Weights of a small transformer language model: MLP 2048 squared ReLU, 44.6M parameters.
Each number is 500 + 25 x the weight over the matrix's rms, rounded and kept within 0 to 999. Layers, rows and columns count from 0. Numbers have three digits each.

# up: layer 3 MLP up, 2048x512, rms 0.0792, rows 218-317, columns 128-191
# down: layer 3 MLP down (transposed), 2048x512, rms 0.0383, rows 218-317, columns 128-191
up218:524531447466477549534488487497500448451495515514514464459517481477494443482482482503535551508552588498507505469470392515454484425523464536501488550476529502478485487447516529510500464470505526
down218:476539444579502491506515529489465516550490497513493488456496506544536469498492472496514498548525505539532511471502563530562454431508489499519487489451458496497486500461496427483488508524511464
up219:526504486513545532473527489526494499479519493511479525490470517526478458481470475511490503518560525476521510542491519467509511552516490498480483489539495496499520511552520534539571511518506504
down219:472456490497482522473486517446525492488477483444487519480507505457502541488514465443496503498460539546532522434484466536511517477484466508513557499495522525510494477445486506501503481521513489
up220:480484503467494474500502533476480491469487494495453539499519458491522502494463499493496487522460527525501492526527514510556492505520514440506489507478510512539509538559507488487531484493541517
down220:484523529514518522499506512552509516534505495543507473490481478494490505454499450540455517490518488515464501486508498481532498493537525530507471501448476482490517514511505491487507541529496487
up221:472495457469496517520530525495479524439520483489500479461523517507517508516553509492510514455542448543470511489512511465504490515504460495449491496529509475497475475449472495474527475528503493
down221:487499473459487515529506475528534475516524531453524494539495516486473511526467488562542517480515484477504505506534463502495472458516500500491567489502530507486519509456571502511495486472504536
up222:499543524487505475534465581449529504495481480490475494485459493496502532525456489484449507494529519493509505521493525499473454511494530531508496444503554496501501509501536491490524507510507507
down222:502465461478478494507483484556496471499560504499485486513505518467486510553478543538493497496455528517510488521495534516415521536483482480488502513458517475489465480510520495476520515509494487
up223:449502499542503503475465498477473491544506463508499492528489541489566548481544465479492491497475468506506503493472514494538473445516496503483502508486500553501460476514440525502526486554502498
down223:512495530551505525516501488502475514460493522487493509481474517525504515510489489452456544508470512506501509500505518512519514494499482479473506508494521497490494521527505505519474491496509495
up224:500528480515476521512464504520470464500496503502506521478549523519560465492495472500505519551497470522495482559506484535486482489525513502563487559460500510530501504474498496524491536507534513
down224:530489474436498472488488496492543479500540508524500524470498507508481506498479520517501463527517478529531517455520500478511530483455474499500507492496485481484515515470512492496492474473490517
up225:517508480498510496489535480521504494492513511504504510479449502483488489520497473525496475496486521555480488474526471510525476560507512487495508484487492480500552505537494501490483503486503501
down225:526513483537489500492510505491494462458493519478516477516526485500513533478497520457477524519493510498485466478518537465517521461543514529478482517520483492466507512509480521517507507478507480
up226:494496502475505479464524527447457551478530512477483489488486555554553464518523500497528509501466450511509513483522520524537533455450504557462455500469529453523501504494467527479521483528511458
down226:534498468483503487476522486475474510557493509456517493459513484515494505494506505473506480503504467475471507548504525522487502541467496505476507495502545483504523483502474484484538550496488511
up227:523464471519469522518515491540519533510487496528438476526475513524493464485476448517457477448483505492512509524539532531501507501508504495500483466477548515529471552464474497542511509475529500
down227:510490545535492450509472528524490527524461527536530528506500483518471486526493497532488491499508498492528476462493498470469499501528455502524516502500530480505482489466521471468524491492502547
up228:525531521528528560517489515514493548486481510455509500486555470508542492504464486505493548496524490493491470498499484503487558514472468471529491514499526479499461501450541510484470502509476489
down228:496495514544461580541482455508542501507526519491523508511492522504544491515471518478469495504506520489495472462517524474486465459520521498427500467531508474478449555447525520491561466493473564
up229:498471487493510485473503496496490511454514490497536488529485491515524522523534485461478479527518499466496527498478495526548463503562470539457514481492482433451522506476505503473499482505512520
down229:478500474506513505499559514539445523538506563520504534519507469578469488549553494540519511479487495481536558503494468534463460446473474482527530489509494505472487498503543476525543437513487538
up230:529492547459471501486549529495539522486513523464508534486464560496513541509491537462525468512502517534504486501477510524484495501543515511490503505504527525500518507556492488472513481510506542
down230:498497485512518513510486550465480507482532451551501495458457484475488521538522477535483473512512517466530526444549488567487560504491487463502478521461514517521577518530524514505516501566495510
up231:481540457510529523454505489514462518496491442512527516501490548533510522483504493477496463538489526483497544501501508495516552488493504479505526544561542537486462496481497491544474537520513513
down231:531523456528516500531547480489525523481482494542474482485456497501524511478472486474486501483494501516500494505478496495483532519535479529472526488451499495506537477505476463462500520507511482
up232:516471506519528486516482523496526470512544498516528494473541512515502526536487450508466464489504513515484495533510488474464515488510485486497525511484496470460488517523509499509518531517475481
down232:512487493517508492501484490492530571511519473458456470524485503533478568509535508495488505503513518532517539531547511484522508441538518518499494534501528535481490452503517462514448500529465495
up233:492523507482497470499487509511496520482526523481501510501529532476495448507498508533515540506506485467537505490498484489510503493484536503502472489483508458522495479507485513507483502485518494
down233:482464509496499490540530526491465507528500489441476497459454496430450497512566483490517526504501474504510508524497497494488499528489471488513506482512512465456489489523468505542504521513531455
up234:533520474490519484528551469484487454526499480479532523494512498511476526508530480482508463512484522489489537501476505461498495522477551479509477511451513518521506473527515539492507496485516506
down234:522484494478500506476485514542505497501492499503497490508468526534520492515498482490497512513514496490500504481509511495490544533520526485489530515527490485472534490490498493523494480513521482
up235:480518562444539479468496514556480532549504481480454556473476503496491521502479465447489492505543500522493513477487451524484499461510535497520494513518501467499505555494542519522564474510549489
down235:526481494533458489508506455537510549488509537492515510554466518507488513506502503466522553515517496516477513480451536440501498519460524479513499527520531515491506480457498463487497467507498474
up236:528478524504505473451517506493473511524506494516507493522515569456504476522482543512516488505476451452487569507476501465490542555472497495506488512535501527497496475501493529500484463525493470
down236:512465550480489554525491531533520551496468540506489473496487503501502496504521474488520482493485484484473495509471508526520499533517487528492448500510507484470535468501489495531503517524484480
up237:555499528500510491498499511496473511505504474470458476473497468555528446522490555469555478505501445506458541528478499560455530483504466473515487442518499533488504479483492525443491486513529495
down237:507447528505544474472529520532480528472468464491494479475485513473532485537554533509519495502536503510530542450519495490484486512525489462531488549503498494500519499553512502526482512506512468
up238:489482501503520486501544496500536489511491466480487526503539469505490501531496498501479525517512476474523479472514496485483494450490493509474518498502519526505508521513504479505488444479433487
down238:506448517466504459475494469487500478530510493518517472498492529496485467513493525471497501530503532494503516527501525517517489458489515522545522497515495510492497510483508468510496520456507448
up239:488495473503498497498494483531536470483514487513503477459525506547520509488493491456492510488509472539528491503508523433489509505507540468533529490440507497480467502469521498550530526503530498
down239:519476512491501515478510493506484514480524538506514502530526476515513544507478528445499466512505501525417465500519522498517460526456525518484509479522497481512547499498483491545473524479475495
up240:486483480518517491483514508440511561474474503472447434492486520523537478519469501495491494469455515522493511518468507539459536522527457505499513509538521489496502522475525461537500559464520514
down240:546507467502495481507522494482505513540474448508466506475545524464501431454490498496512528497477455492424542501508477508482492489513542533531520494480486524528501519459467525501490520506468524
up241:467541480486521499459519497530479484524457464492535489499483495496506500471501483521483458541487449486479491529530462472517549481439485465487506585494515473502500542512513482487498473496568511
down241:462492520510519495529520489524482495518496505543458511464456541488526510488485567525519522559498509488539496473488500468495463464524484518519495454538543527430515465534438497541511513464530527
up242:485490477493483488539478482475508500500521506523494514478488506522496512538515477515515488527510440499564516459471501534496499514511472481484530502498524483532512523483492528466489495563546463
down242:533491499491509497485487536504516525508442491492497473522515483498488497488490481518483515496467494509510475475510518530500465583508505475481467495475525486523499505534481463478507489502467546
up243:534496480479461521493487508501480526476487505482472540526519487481459454544534471521541501512548494529507517546503502516491490496523492496438530502480493497459462469521511524539530485460492481
down243:528514475507476491467488530486463516497509501473469473488463481514495506448522498501537510518519481494483484509491516508513506480521468504500490504506520537454475510481532472493526505511489511
up244:487535519488502497518460440485489487503481517477470500520467509507501480479513509481495499497494495510527500520472512466507496532462496532495507488496491481524526483455507512537486494532518472
down244:527506473484508515477497505518516547516523543490535491504526479486491489473524516453502465498495505501522484537486513486482511519496492477473514485502477484488511516517453497484476485526527519
up245:495500524511491482500480514552510465481499495480478462521514497506495544502509487455488531475514494500505521509521501545501519497448509504527495531512538534514465520534507530516481515495502502
down245:486527506513548471498514538513502535470514536510491515506513498500509528493539488501489502466498521510501466514451543507492523502473488529486452470492502505478483551526516491503502468518500489
up246:524486497525543443494467463503510499491500487483470501526497545520488465524516448489531484491482520508503491509497485493510462482496513486486519535497499490535474514495516461495495497528499504
down246:457532505512504526488465508531479490497533508493470519494496493489534500522509515501488494472482534483518468481510489499504493489512496519542521505481505492532531508495477501433492508524485491
up247:508458489567484489513532493487510513487514496506474475515517514516495489513520533478537450492485505520501493523487447472539484507442482566456502511502491468475535528493554497507488478453510514
down247:507501499474507494517540500521530481459470497513538521520508481498465491485486508529477499498517457515504515503464500523501518507516567453517470486506488487481482506508554518497481510507507530
up248:515508485508518543526520501531518540493493490526463513527476506481485541489490503523512527498501509507493467502512476476534506507459512507494514481517504482499489517469526494487475542495506487
down248:552507509484506483491495552530502464490505549478505509497484474483492493475499498525542512487509476454503515579526486489540512481498480530504524449486533489490492478509525444533509481497497513
up249:501503483480476512497464486515538456504522467522494473516520538549518556501470487504486521466505503472492502491512497513507510494459469473486520538495511480506479485501519508479520505501485479
down249:505539520513515536486490483523492439449471489517511519481502502499480465546525501484484508475488479478508477486505513489485526539485523545507482502473480477481495474494499473503492502517456545
up250:529486474497511516479498539497500487498491458532511537520410489529496491518515463501495482544537500505489481495503511511499496481518516534522508532552469515522473471476500492540513501505487476
down250:467550521485522498556498482504528557512497552481513485422480524526478526492484519434528496484469475557498499515443461484453450580481518492491550447482450562515530486477513487510469504465484525
up251:512500494477509453477517547520538480505500527498483525502522507489509523519516490507508547451497511497524552521508485543531502482496467532517526528494539517526508527501487490517484476479531491
down251:489532512480492506560511463465476540482525496535489464506549431566453527478497546476478530527467449514489479521569446496526489493460471526480502511454529513504504513506513494476519485487501511
up252:520531486477494499504492479515505565511508491519518507543469491513529519558479506498525498498506505469511476510532490508481458518483513482487528474458503482481508495489413531505471541472507459
down252:490483480533509513493458482457483451451483497425518505499518496467478515520524530506500523508530509473542445480484493505504510524492516481471498524460502452482550487537495518462512480490481514
up253:492479476493534521505523500522506496514517523527508549512495491500463514484486505554494477479511534517523526479454493508482443534478470533486533526519515464490556498519468498503513506558517516
down253:493541522504450505494494486519467442489487484477509473496563521511477509522478534480504462499472475527531477526501514532460480504526503518512497529482519480511485483501480494478495480519456548
up254:475490503521523460500538506468510538531514504508533446497508524489503511506484518486521474484481532487523485473492513476488523490502480496512521470514515471483488436507511507495514486514503547
down254:501524476478476507497498489529505511495501514514516491511499508478517539506506489509480504514453512484484545512521506484489501487494473507490493503523478485515530518511465525466492457472475520
up255:520549454509468486509493469540467516496502485510504541512521510501501497529447500482489515480441501488522473465532457480484487523466522497502480493506517508536486488478478516500491514493460490
down255:554466484481486530454499485454522523463512452512491512477472497487546496527501500504475521480538510511529508508435455486509505510465460490518501517514505491533537491499516481521505432504526472
up256:485464497534551497514483465479511514487524508479452479478499508480521526559475483494484496509481517522499460485543469490461510490520526499510512528524487484520474484498482517522480480489497513
down256:475450504532525491499480513505467505475493518466506482488462443528462508491507449482512503464472484502507501488518505491489453525523519507532462488507458502515506473524494482488501477454486478
up257:530477536494535558504505524487502508487504491520503483509509507503492456481483511532502504511483506507503481544503520489490493487489510518496514513480491480469512494465533519479541509514485513
down257:500490525511503481497526491504472450527482488508477535462461536467517521511482497519514481512515484489509484509468511488504491471521487503510489482489489518454501501526473495505532522517507507
up258:475555450489550509484511531581505485444506492537511484482477491506497536497457494489552505492523481521507483515485539525447472452485466492513513505463528469548487512505490491473514416492502478
down258:506513542493485520502485518534509450491523438538498498501470493500503495502490550492505456479517485483503526565487538498533476495489524506525483473511562494506528529483495499505499511501457524
up259:526492536497501438494473554518500493499485480506540514476487529486507488487489480470492476524525494512509486528468516463481469515438502498516534535489501464487472527515489497498497492527540513
down259:522473478497485494488505509484534524499509527515508480498532519474515519507486516538500513476485486516532523535515568491521486567495512490471506485511482476526520524475494467500509511500510504
up260:510467499492503505479556463468505500481547479505478512507522508452527546528492493474504502497459531527483520543472480540533496504514496507517457518524497534540511555509517538518496468496502479
down260:523507497481487495502458484485495516526431464532484509493546491493472502482475486482489499500525492483516530501501477502489515463526466504517526511461494486496482504505544502522507535484522534
up261:456482419489491510504512532524509454491522504497510496454489526560470514496536532502523514482487525476470468482450495510468480518471529506533517527547510508427507500516502537462496475516489509
down261:521474500543550498470533471574490454509510486483526524468465493459495467485522483483509506487453514495490516484537513475492488471507444520487515468472468444543522486465542462512505486449502527
up262:487520490473565531488493506512457497487520523493496490509518489511554485530479517500495461534460535510474503508486478483460528533539523546490490527502474510506475499512490488469485470498515479
down262:534504544495497498534508469513478447460492480491504528538498498496501504492507512489489481531521539499513510512466524512521489426476516524481523513537489511505494501498519492514498494536504481
up263:523503565448549506458504522515468420490484526514499496518464531492510496511479497472491478522488513491451495462478496500499536503502510508520502508541552529451547489432494493481529513520510479
down263:504519510456537497489504463547473480480552503476535494493491490486497488542523498526512522517482495515492452476504498504512543487480493472466474489553518502514527489530481486467489516473462484
up264:507539496480494525475475513499531467509503490493520511480492495493449461490510526486492481518527479499523551484472505509489488455449500476515512545518515459538511524490504512539518493471568482
down264:486512507495493442524464498514465463525486506520485492516501527499513485511503547486543498547512520476512455479450511497474525499537484490507551500472509455489484520485502467519494510488479473
up265:494523505490480497540516548496558534538501487530493491520503528480509522507544541510469502487509459484538525559522448453500510505469491535525514474535524487483503483503524521523468452557468510
down265:450523506515459481521513489461501493517465524499507484513505552510485451492523504470498516466501531495493545528492532466531521487513502491497480461493476511510518486455511494483518517501514525
up266:496501469498510518523501507546503488490497494520491495502500504552509511480473472514432499499500494495512501517542517473502493519490527507476456515518485565529527494508479488488517458454501488
down266:507459485504454512504492528544484569504481502527487505463496504533513503517471476498478509509495472505484477522510517496494516536509499481468483513496491535517520497513505502482517468495503490
up267:506461512515529474505466530479507509543471512493511499535510536491524475467469467562496478528505516520528490457497516500467507532506436519542500521531521544495514510543491491510511480524518470
down267:500506474469529528474490511504484519479513513494478472543551522517505500477494533521485490539516531541483492456486497511519502511467478473488519488554515535535467502504523507485490517529513508
up268:540516461503501517496476500506503506495529548511513513503505496495580492487458479481507518480436454480499504505513523476447513496517530503508499483543555519526476478502497513523495518510501457
down268:493528515490534516503481489529491449497471537500520469474524444498480490497527566547515416485515503465480489501474518522492511482517476515487491496517500484503483500459489477553453537512462459
up269:541502546526501527504532485519518498492477479509489498531504468514502476532517467498474478494474505514528506526518456491472478499543537521538479546512523502499530484496509516503492463553504472
down269:495459495480459524508472562487494459472510480518501543533492544498515504493500487482503490504466493504482525488507532543513542515510514463509525526464468501491462446520538453479496459524527519
up270:536501486500436469520494484532470477503516454486490462449505454472510477483495489501461487505516485507519445449477514550540487488434521557487534449467467471536471541489547497519498467489547520
down270:516481497526524455543484506533501438519464538480525490520493478480516483476508522547530503526494510538523510551488486508518516485493530468485461489507476491524518508431493493499434485489505523
up271:497487475476524514470495486533475520494464574513487495490502484480520559531478501489533532493454532511473460490471511477505485448536484512516514508519563480491501481550553478495488479527570421
down271:432537517519552419506514491524537483550522474478501466444538498478491450476478515509537432511530521472510518452480524502518474520486531527525539506464476515480490517482508493498505486542474526
up272:472524420563475486474508533481468470509534477487502495471498470518531493518536513535505531517491536503494510525513495458511481488514525499450468491508527459475493480507462468534476522563513507
down272:468532500505526479462488486480530457484468518425506495491523467510471542519465499454522521475471516534468513532488492468526474484525509502492451487496512480499461483476500491496507512475472511
up273:540514518537497506530525488494479500492483494526503476530544502496509514478445491492489520492506502484472509531509478532499523456481535514507530476496501471526496454506504457534482501441522507
down273:516540542521507491506494479509482499536482485470504494484443522489501491480504501509499513492474510493508487486513476506492475562519495502518483494482497473469469510511517498521494516537494514
up274:499501501499499499500500501500499499499500500500501498500499500500501500500499500500499501500500499499500499499501500500500502499499501498500500500498500500500501500499501500500499500500500499
down274:500500500500501500500500500500500500500500500500500500499500500500500500500500500500500499500500501500500500500500500500500500500500500500500500500500500500500500500500500500500500500499500500
up275:519498523490517515461522491496526495484501454521484483488512516472474465477518487483499520477468491490495518494527496441516505469475507513466501498487539472507504482510503526532514529471532488
down275:472501495501490508507491500479480443479507503519483498491498515540509462492526480495486490518465521469474492460499507469470515515494476502495521458537500520484520470510528506475510489553510541
up276:557466524528532509525478554469481535511504523505499454483529531530509536518473527554475544537522544513495497526474468439543496485514502537553513527510544501510482516491499468549473523518516501
down276:523494477498550494525485501451489552518484503478493509490509528487484486479510489531503540482528551508493499507462511514512480463490508493523517499455489494485509495502451528526518482533501475
up277:480460521483524510519467501500510506486499527521481470467472508510472548536460501485529485484545517560505482466459506487520500517493521446475537509517508508464481543548498493536490491505519512
down277:477547511516474507533471512504496472478539499463522499523478503443516477507515502488478535511521514496459483491498497494532511544503508506499475486494502505490482439470468531505545526486460501
up278:533544513471500490509502541491499482465507452515490526513474489525529464522499519498547513484507465498514463500534486453468507499509481499513531481469544481514466499487483509500551478531498453
down278:516507492486528480480529484493513478498477494470504532486471496518493494509506491505497521470493517505505531440494485481525514525475524518485480507508486498478472525535529484483499481488480494
up279:510504485510538485473519506502477471516526486496485467552493522538504482547497487488477485506491504498493509537496520519466493506498525541484514467493516517527507459501475494454500507510502502
down279:473501517495493507471510494498473497510493477524516530476513491506488539518479501508536514491475475466489504528500479521456544513498463546477544462486481502514496508497461487495505442513518493
up280:515506516512513542525480484499512493456504517528488493491511499516481497492523492506495474496501505512509526507489513505506492482477505492458513462484464478480529509491512490497504513521498521
down280:572473497498480539477508460514482506474533545511530494467482492488449523500500468449450520524465482501525496527500504498484476548512484498503396488532547454535538473516504507494490471496536510
up281:512536491488492509494507498517492490443481474511484562523513510535474496491518510505516491501505464489492513530481474461477473518530516517462465534462508488500546482525506473527489513497523500
down281:501479527490495478476530543459563522501548546519488511495513474535450502484467565501483504502472467492508448537521488548510488444490509515520531546514462543512515507506544550488475451519475474
up282:519465542548528485557519457526506457486496553511529478521518529527523500515536503492492537527491527501445533542497547509495473514486499485513481486540519531537527534469491479507504478488517534
down282:476517499509481510503523505542508518491462522486497522503549498494504485462470433502502499502549489497502481497448465498518480481510538455502517512500560509438451486490478497450498498500474541
up283:482518510546531537480499509510524538483495473524510466497481501519496501556486522514530485512498435526479452473492500477515515487534506484510517489510483471518504500519490496514524490501533510
down283:486449501475503479470503523459553514521500492485534505491525488515455501498465516498490495471521513491486495477495527494507506487462547484496521525522520483503521475488491494515461502500515508
up284:472522498517486524504519534501535508465502473507493494523481518510494484478494477471500512423513520501489483466514486430473485538514527529467470498461473459533507522523546483523463517474521513
down284:512473514522493484487516506481509510495491478458505495521459462498503499525504513497510511491470551513485496512472469509491500484455450510513483525523465539503459516564489467546525469469533486
up285:481511519488504510465457486478476458483522508461485492495546540480504484527520522519511499548528533476485525488493471499536490495462514487478512478469504512493520490514527448525496486501522484
down285:469521469509497447488488466476493482492526522499473506514506477504493522535477512488514509483500535478457464477459491533499469483545451496477490496564536467525482507433453526508520510487498480
up286:489538502552524536477463509487502476532485531479524516485449497543493496488470472536526525497477453514474480476486492549463525468498496510526519518502526480449517515473478503508506498506498522
down286:508488498538505497500494462494473453488498495527553576465496486519481501532480519497466468481440551515481493540491490512505538456523495482519473502494511492502493508492519532545478510527546534
up287:471468519484512504511497470534487590496507494509499455515449467536498540464490532515545519504533475469485466464496492459461455517486493548536475469528469526480506494469537508574502508496494475
down287:516513511494517513508493452501543545500474522484451518550468511504539497495511496498491483519501492509521454477495502466477457492560481480458468498454473498528500474499510488506519508501490481
up288:496514476451519467492504498510509448468493501575473486459488447509447507471514455514550533476515490493494461499495493527483474509482514507549489509513518482510523523519466524510476549506510511
down288:502487491514460483527477518505545491496524492485503503506480428492494535526529445531465452473455470507497502488483506501463500502456516457516482512493506534511520508523477522458456478466477520
up289:521481512488516513493479509515524452565472521533501482515514514497470444493438515526454493523520449513544480521507528504521471514475527521498497484498511489488503488471538462483499495510490535
down289:474504499506501525486491456517507489533439493516468528515500520529518500497452499504501523511477502517482515485480510475446507538515491550491523491458545506506531505492498510511506479508486519
up290:562501492510531449461482484466538526495510513516473507494518471435484508560524459550476494481490483492484567517524456507443487438537519478485492574539526474478513486509505526514533517494477473
down290:480527534508439544517453491493501471465517503484442494479477497497503442467507551502581465542455505480486546476421529482439498479468455510474532539422504531491462484541519508509543459520450499
up291:520480512494543463476544489525479479481495493528495526550517529493536475524498481516450488508501468509526469500514494509505506451503539482538522508523518499485491481486517486545543481540552517
down291:522523433528493473460518518440501506489517510534503478446531429481450461452474495518506533479507500551499513502505527492515491498469537485459521470501517486487468538482548500516492498463481481
up292:522469542500502524498521496497487469504505496493507530464452553473522473549529471493486504542522490499493531493491467501490527553528554501500474497566517474521516466487496513456492484502504501
down292:534482474512482489481506524502512508554493499522477473533489496494508546519496498507466515520484511523506518491511487493460513511476488452495495521479518512484470492519495533490521474508513506
up293:487468512510484511460459548507496453506511541475513514487474502491500484519493551465480468526537511522519472497481489487508507496528464498487535537520495484555501495504477559498519449502515510
down293:476564515509524508499459509510535450478515502491515473523486469488512497512537493472475502506510503518527476509506509480491525494514526509505495499477478507507494463512490529513533500512526510
up294:478469548501517506471443484507560532485490484496518513510532473503507548490501437504437493505516515477492485508413503482494524509472506491501518445519558482508501439492548541492509500539502502
down294:486533486507447479544476453497514462525485458496536507500484548468455484481497556478501530534503493505476474514559454493495488461540508518450484478485488509513539535512528449506469516481461564
up295:491529457517521499490495502503472499497466487501522485503495493551503494519489497465549529497497487535510495509476500524480474465470479459484495481504511475504503529492500516488495531508492506
down295:490479501502494484533495508511493497520498514476519489503464485501511494495502489527497495498493499492490514504507524483479516515505510493496479509482480532470502495510512500486493470524520496
up296:499515556510497501494517506519491485452498480512482563478490466492493520541469485487467540507472496504516493536512504536512494450513497513530495525465480476499541478514478499501502461472471506
down296:493513498514456508494489502506476512509503486537484478475517522522519508499531486479504478504483521467470501537491522492483518514466475511505484496498506467526488497495495488491496554522490499
up297:464512456486512541505494517511473502507528488510485513474478496479532555462507506486482483515475499479511532489514508530531524521481494485506485489520459480483504490513499508496492499497497468
down297:506527527534489522519507482462490440518472516499513517483468512485503456544462525482500525423521522494503513551508472503478534491519560495493509496492528483460505520507489507443493498523545535
up298:477542482468479466529525483482510534497484508486504477501511505534539522528504453503519547476489517548509506490465515485513517510484507485500518488477515496460495486495455516505471494449531488
down298:533489491489500462477496477496527528468554458504455517514521482485448492437492504528490509496492513509504464481548492501574479418509515526525484510475479525516532469543496515531520529497478516
up299:454468487543474501507523487498491492512491501480471490484523480506571490509528490481472550491565550520532494466518532517539486490487504461493480478534477471529497515454489440467450479507480532
down299:461546473516515540556506471566477529550477535465464529488477487487508505527512522535495543516460535512517488447516507500485483496507508473491462488491487506534508484486506445493478458501536468
up300:500482454505474542537521522489507541502498519517452463514504545471489507500507544520510544531453535462562492512534515542484484488561465522534481501527502530495472471484531497456504498511509532
down300:498497499500501526459487539498498553530530515511459459485471470514547493535511453466544525530493502532491495528453490480498541534507507537450501516499528514449514483521506478505507560526499456
up301:508490514519473503484476507550464553491524466512483459506501521475462514477518506526509511520520471512532509531470501511493484446481522483485544472541505450478511523521497493527463455495492535
down301:541473486526522495486501466531483463531546491444495540490537499488494498505533460521547482515475465530484529497497493508528499488520487494493485526496488524489478537478516498526512537499465520
up302:484480532468485527479452499483498541507502511514537516517513476500509463491520490517486545509550474473521500492468470502532514446506507528500501500518514447491507518497505519500493544501502491
down302:494472476517474483505501446488489498544489527473479523472495490525524491532517518521514445480489506480486529498507472488497519506502469456472501501501477544501520523513552477498450486497391554
up303:506488478540494540481511498469498501524508507496511510479505528486461471520520491485501526507519510486456505451500477513506521496521465490510496489523520470509528448464471471499461537512503444
down303:512510468521463503504516530505520515425504498505474512500522475495500481482474518494495541459515466516502490523460527537506485475468468494530468495504497522482499523509505509525498476505516514
up304:535528532463560528553436515477495500463518512507481447500453499507518483491537556484493506498478527513500533521451501495480500537454496509573499519507486515518458524496529477541502522529491563
down304:457528494473519477526534467500491489467536515489492465518490517516512526509512537508520502512445485520531512455526538550490481464486511493508489452491508513489542510500522547496549536476504499
up305:499482518473461518507515525490517513532509549519490527472512493487491491470524527510516508486499469494466529467448509496500501547530498476503464499502523492581530516517546521486497483486522524
down305:512480505518516497507491450532437457557474427451492539479514537502494482509519507488467521507516507488529495459485508495493505467488507529528492571527555481509514476449482503537481494501498519
up306:496556462422467530518497526479540483459501525530513523504536509495512496486496492493483514496487487535531522526490538510468515491488556491510471454526490514509466477529503495481518513482505505
down306:513467491507545496483530532490503484500528491487489495502476528518478537526498506516541502534473499480476469498466478499486449535465496538478534496488478492547441471486458514527490502505497517
up307:487482486473515539504523499512501489489509484489473499501505520505516455459460508503488499486464485485529508508517476490525484499499503506549480504531465454515506509484481493529517511494483470
down307:470437519461474543497481487470493523493517521455504507495532518511529504495500441495517495466489493506507520514534499519467521505468524495491510514485477486488497525504476492483490509474498494
up308:494493433481492505512462504491487502500467483504500505500508539530497521516453520507462524548487526484512497496476488515534542525488517503578518497537515534480472451503489487521467478502533471
down308:472501539558538532513500430519538472497489500510463508472494478515524477512521493463477457521500481524461486536508518473473496596464546499506491524476500464459470487468504471476497536461459512
up309:484483521518540501500478528497460474534497486476481499475498491491504492499472524490450497551510460484486500516510477477525528521542507460513531500509493474509480516524473532552490491497509503
down309:537526456537521510487470481487491513518458498549507480483518502500512469474495495513480476477511537504456489506518519510493490469491498493472477442491543518535477507514488518543531504486454501
up310:476522517558454535508563512501495471493465533507515514511504494524504505492501492513505521560496543519456476505469482461467549533493507530461508476485461531483499527490449478483452484476504498
down310:510514533570540504449518428502512504486456516479507475548542485508459476426498472500515477535496558522537437510574562489474488547499472462519470501480433485462488519443452481533486463521495574
up311:486517540498486556499456506500529470514509502512515528524494487488512477464498499491504517500525503482480494525464457549474488510452522457502492542538532561539479516473505515481485486481501504
down311:450459505483505516566487504498505422502461503493491459519511496520487455465489497493507477496531510495494513537515515551528536474542502476475452493526518494494517475485501534500529479503478495
up312:527488537524500506525494502487488491507502545458462519508501525476549467561534473499474538446522470501458540460546490458511526471519521500536493526427534541473545495530494445521522485495497494
down312:451536504527498495511456498463461518513426442490479515500523477493475522532538507491500456513504499509529504476550512510481475479488498466539570492516496525481511536528512463461498537528513488
up313:547512553542514465544482533508487511552478456523506477475485514554559501512445497494506501472520499534536490532475520493483512508508519498509535478523513469500498493480521458555520521504544517
down313:542550563468501476518526504498482508464526483470534498486444514493499482550473504535513469507483483523522488514486489470448489521511522511489512479487473543491475496497517465482498493514491487
up314:486525493519491509533530490530480462546509476496468480497534502507523517523542486519495528467487493494469523502506532456511525510496468479524555451506530535501453513505515465492456479472536455
down314:478517538509476514567503488532529492453497503499487498511483475487535489524489479464513497512508468474471515477489484412464433482528551499480507461484464492472487501457496499490510532479526529
up315:543489501459508515508542506481509482533517483439490484539496521485511540504486480519476505503484484519485501507504453488508500493490488524467518515478522465493498524518523503471477482511458517
down315:494530482401494470537484519483513516506522469519551522557496484480517509512504502501480489478565498480508488524497498487476524493500470494485466492484526505467496533485523489468470477501461529
up316:528490531476484458463454526441497486482468531503476490533481528490470490543464471489508504547523498471455471508539443504494503489508489506511485491509486508497481483523487519497464508482490491
down316:468519533506483490503475507464512435487494508524499541489503473496500459502490552476507493498498494473494480522455501477484477472500526494505525513501463500451517508521499515510535507482469480
up317:496501476512483488531534494456489522533510509464503505482480495502534499514517499516452526504520478497523509488506522504543512485456519518510484530476529530482497516462505452498486506470493512
down317:526507495513478498520522494491500529458496467511515515528502474520500504554510477495493523514459478494548488530529534511506505470502505500523483526478522486482511509531464484505519487516517469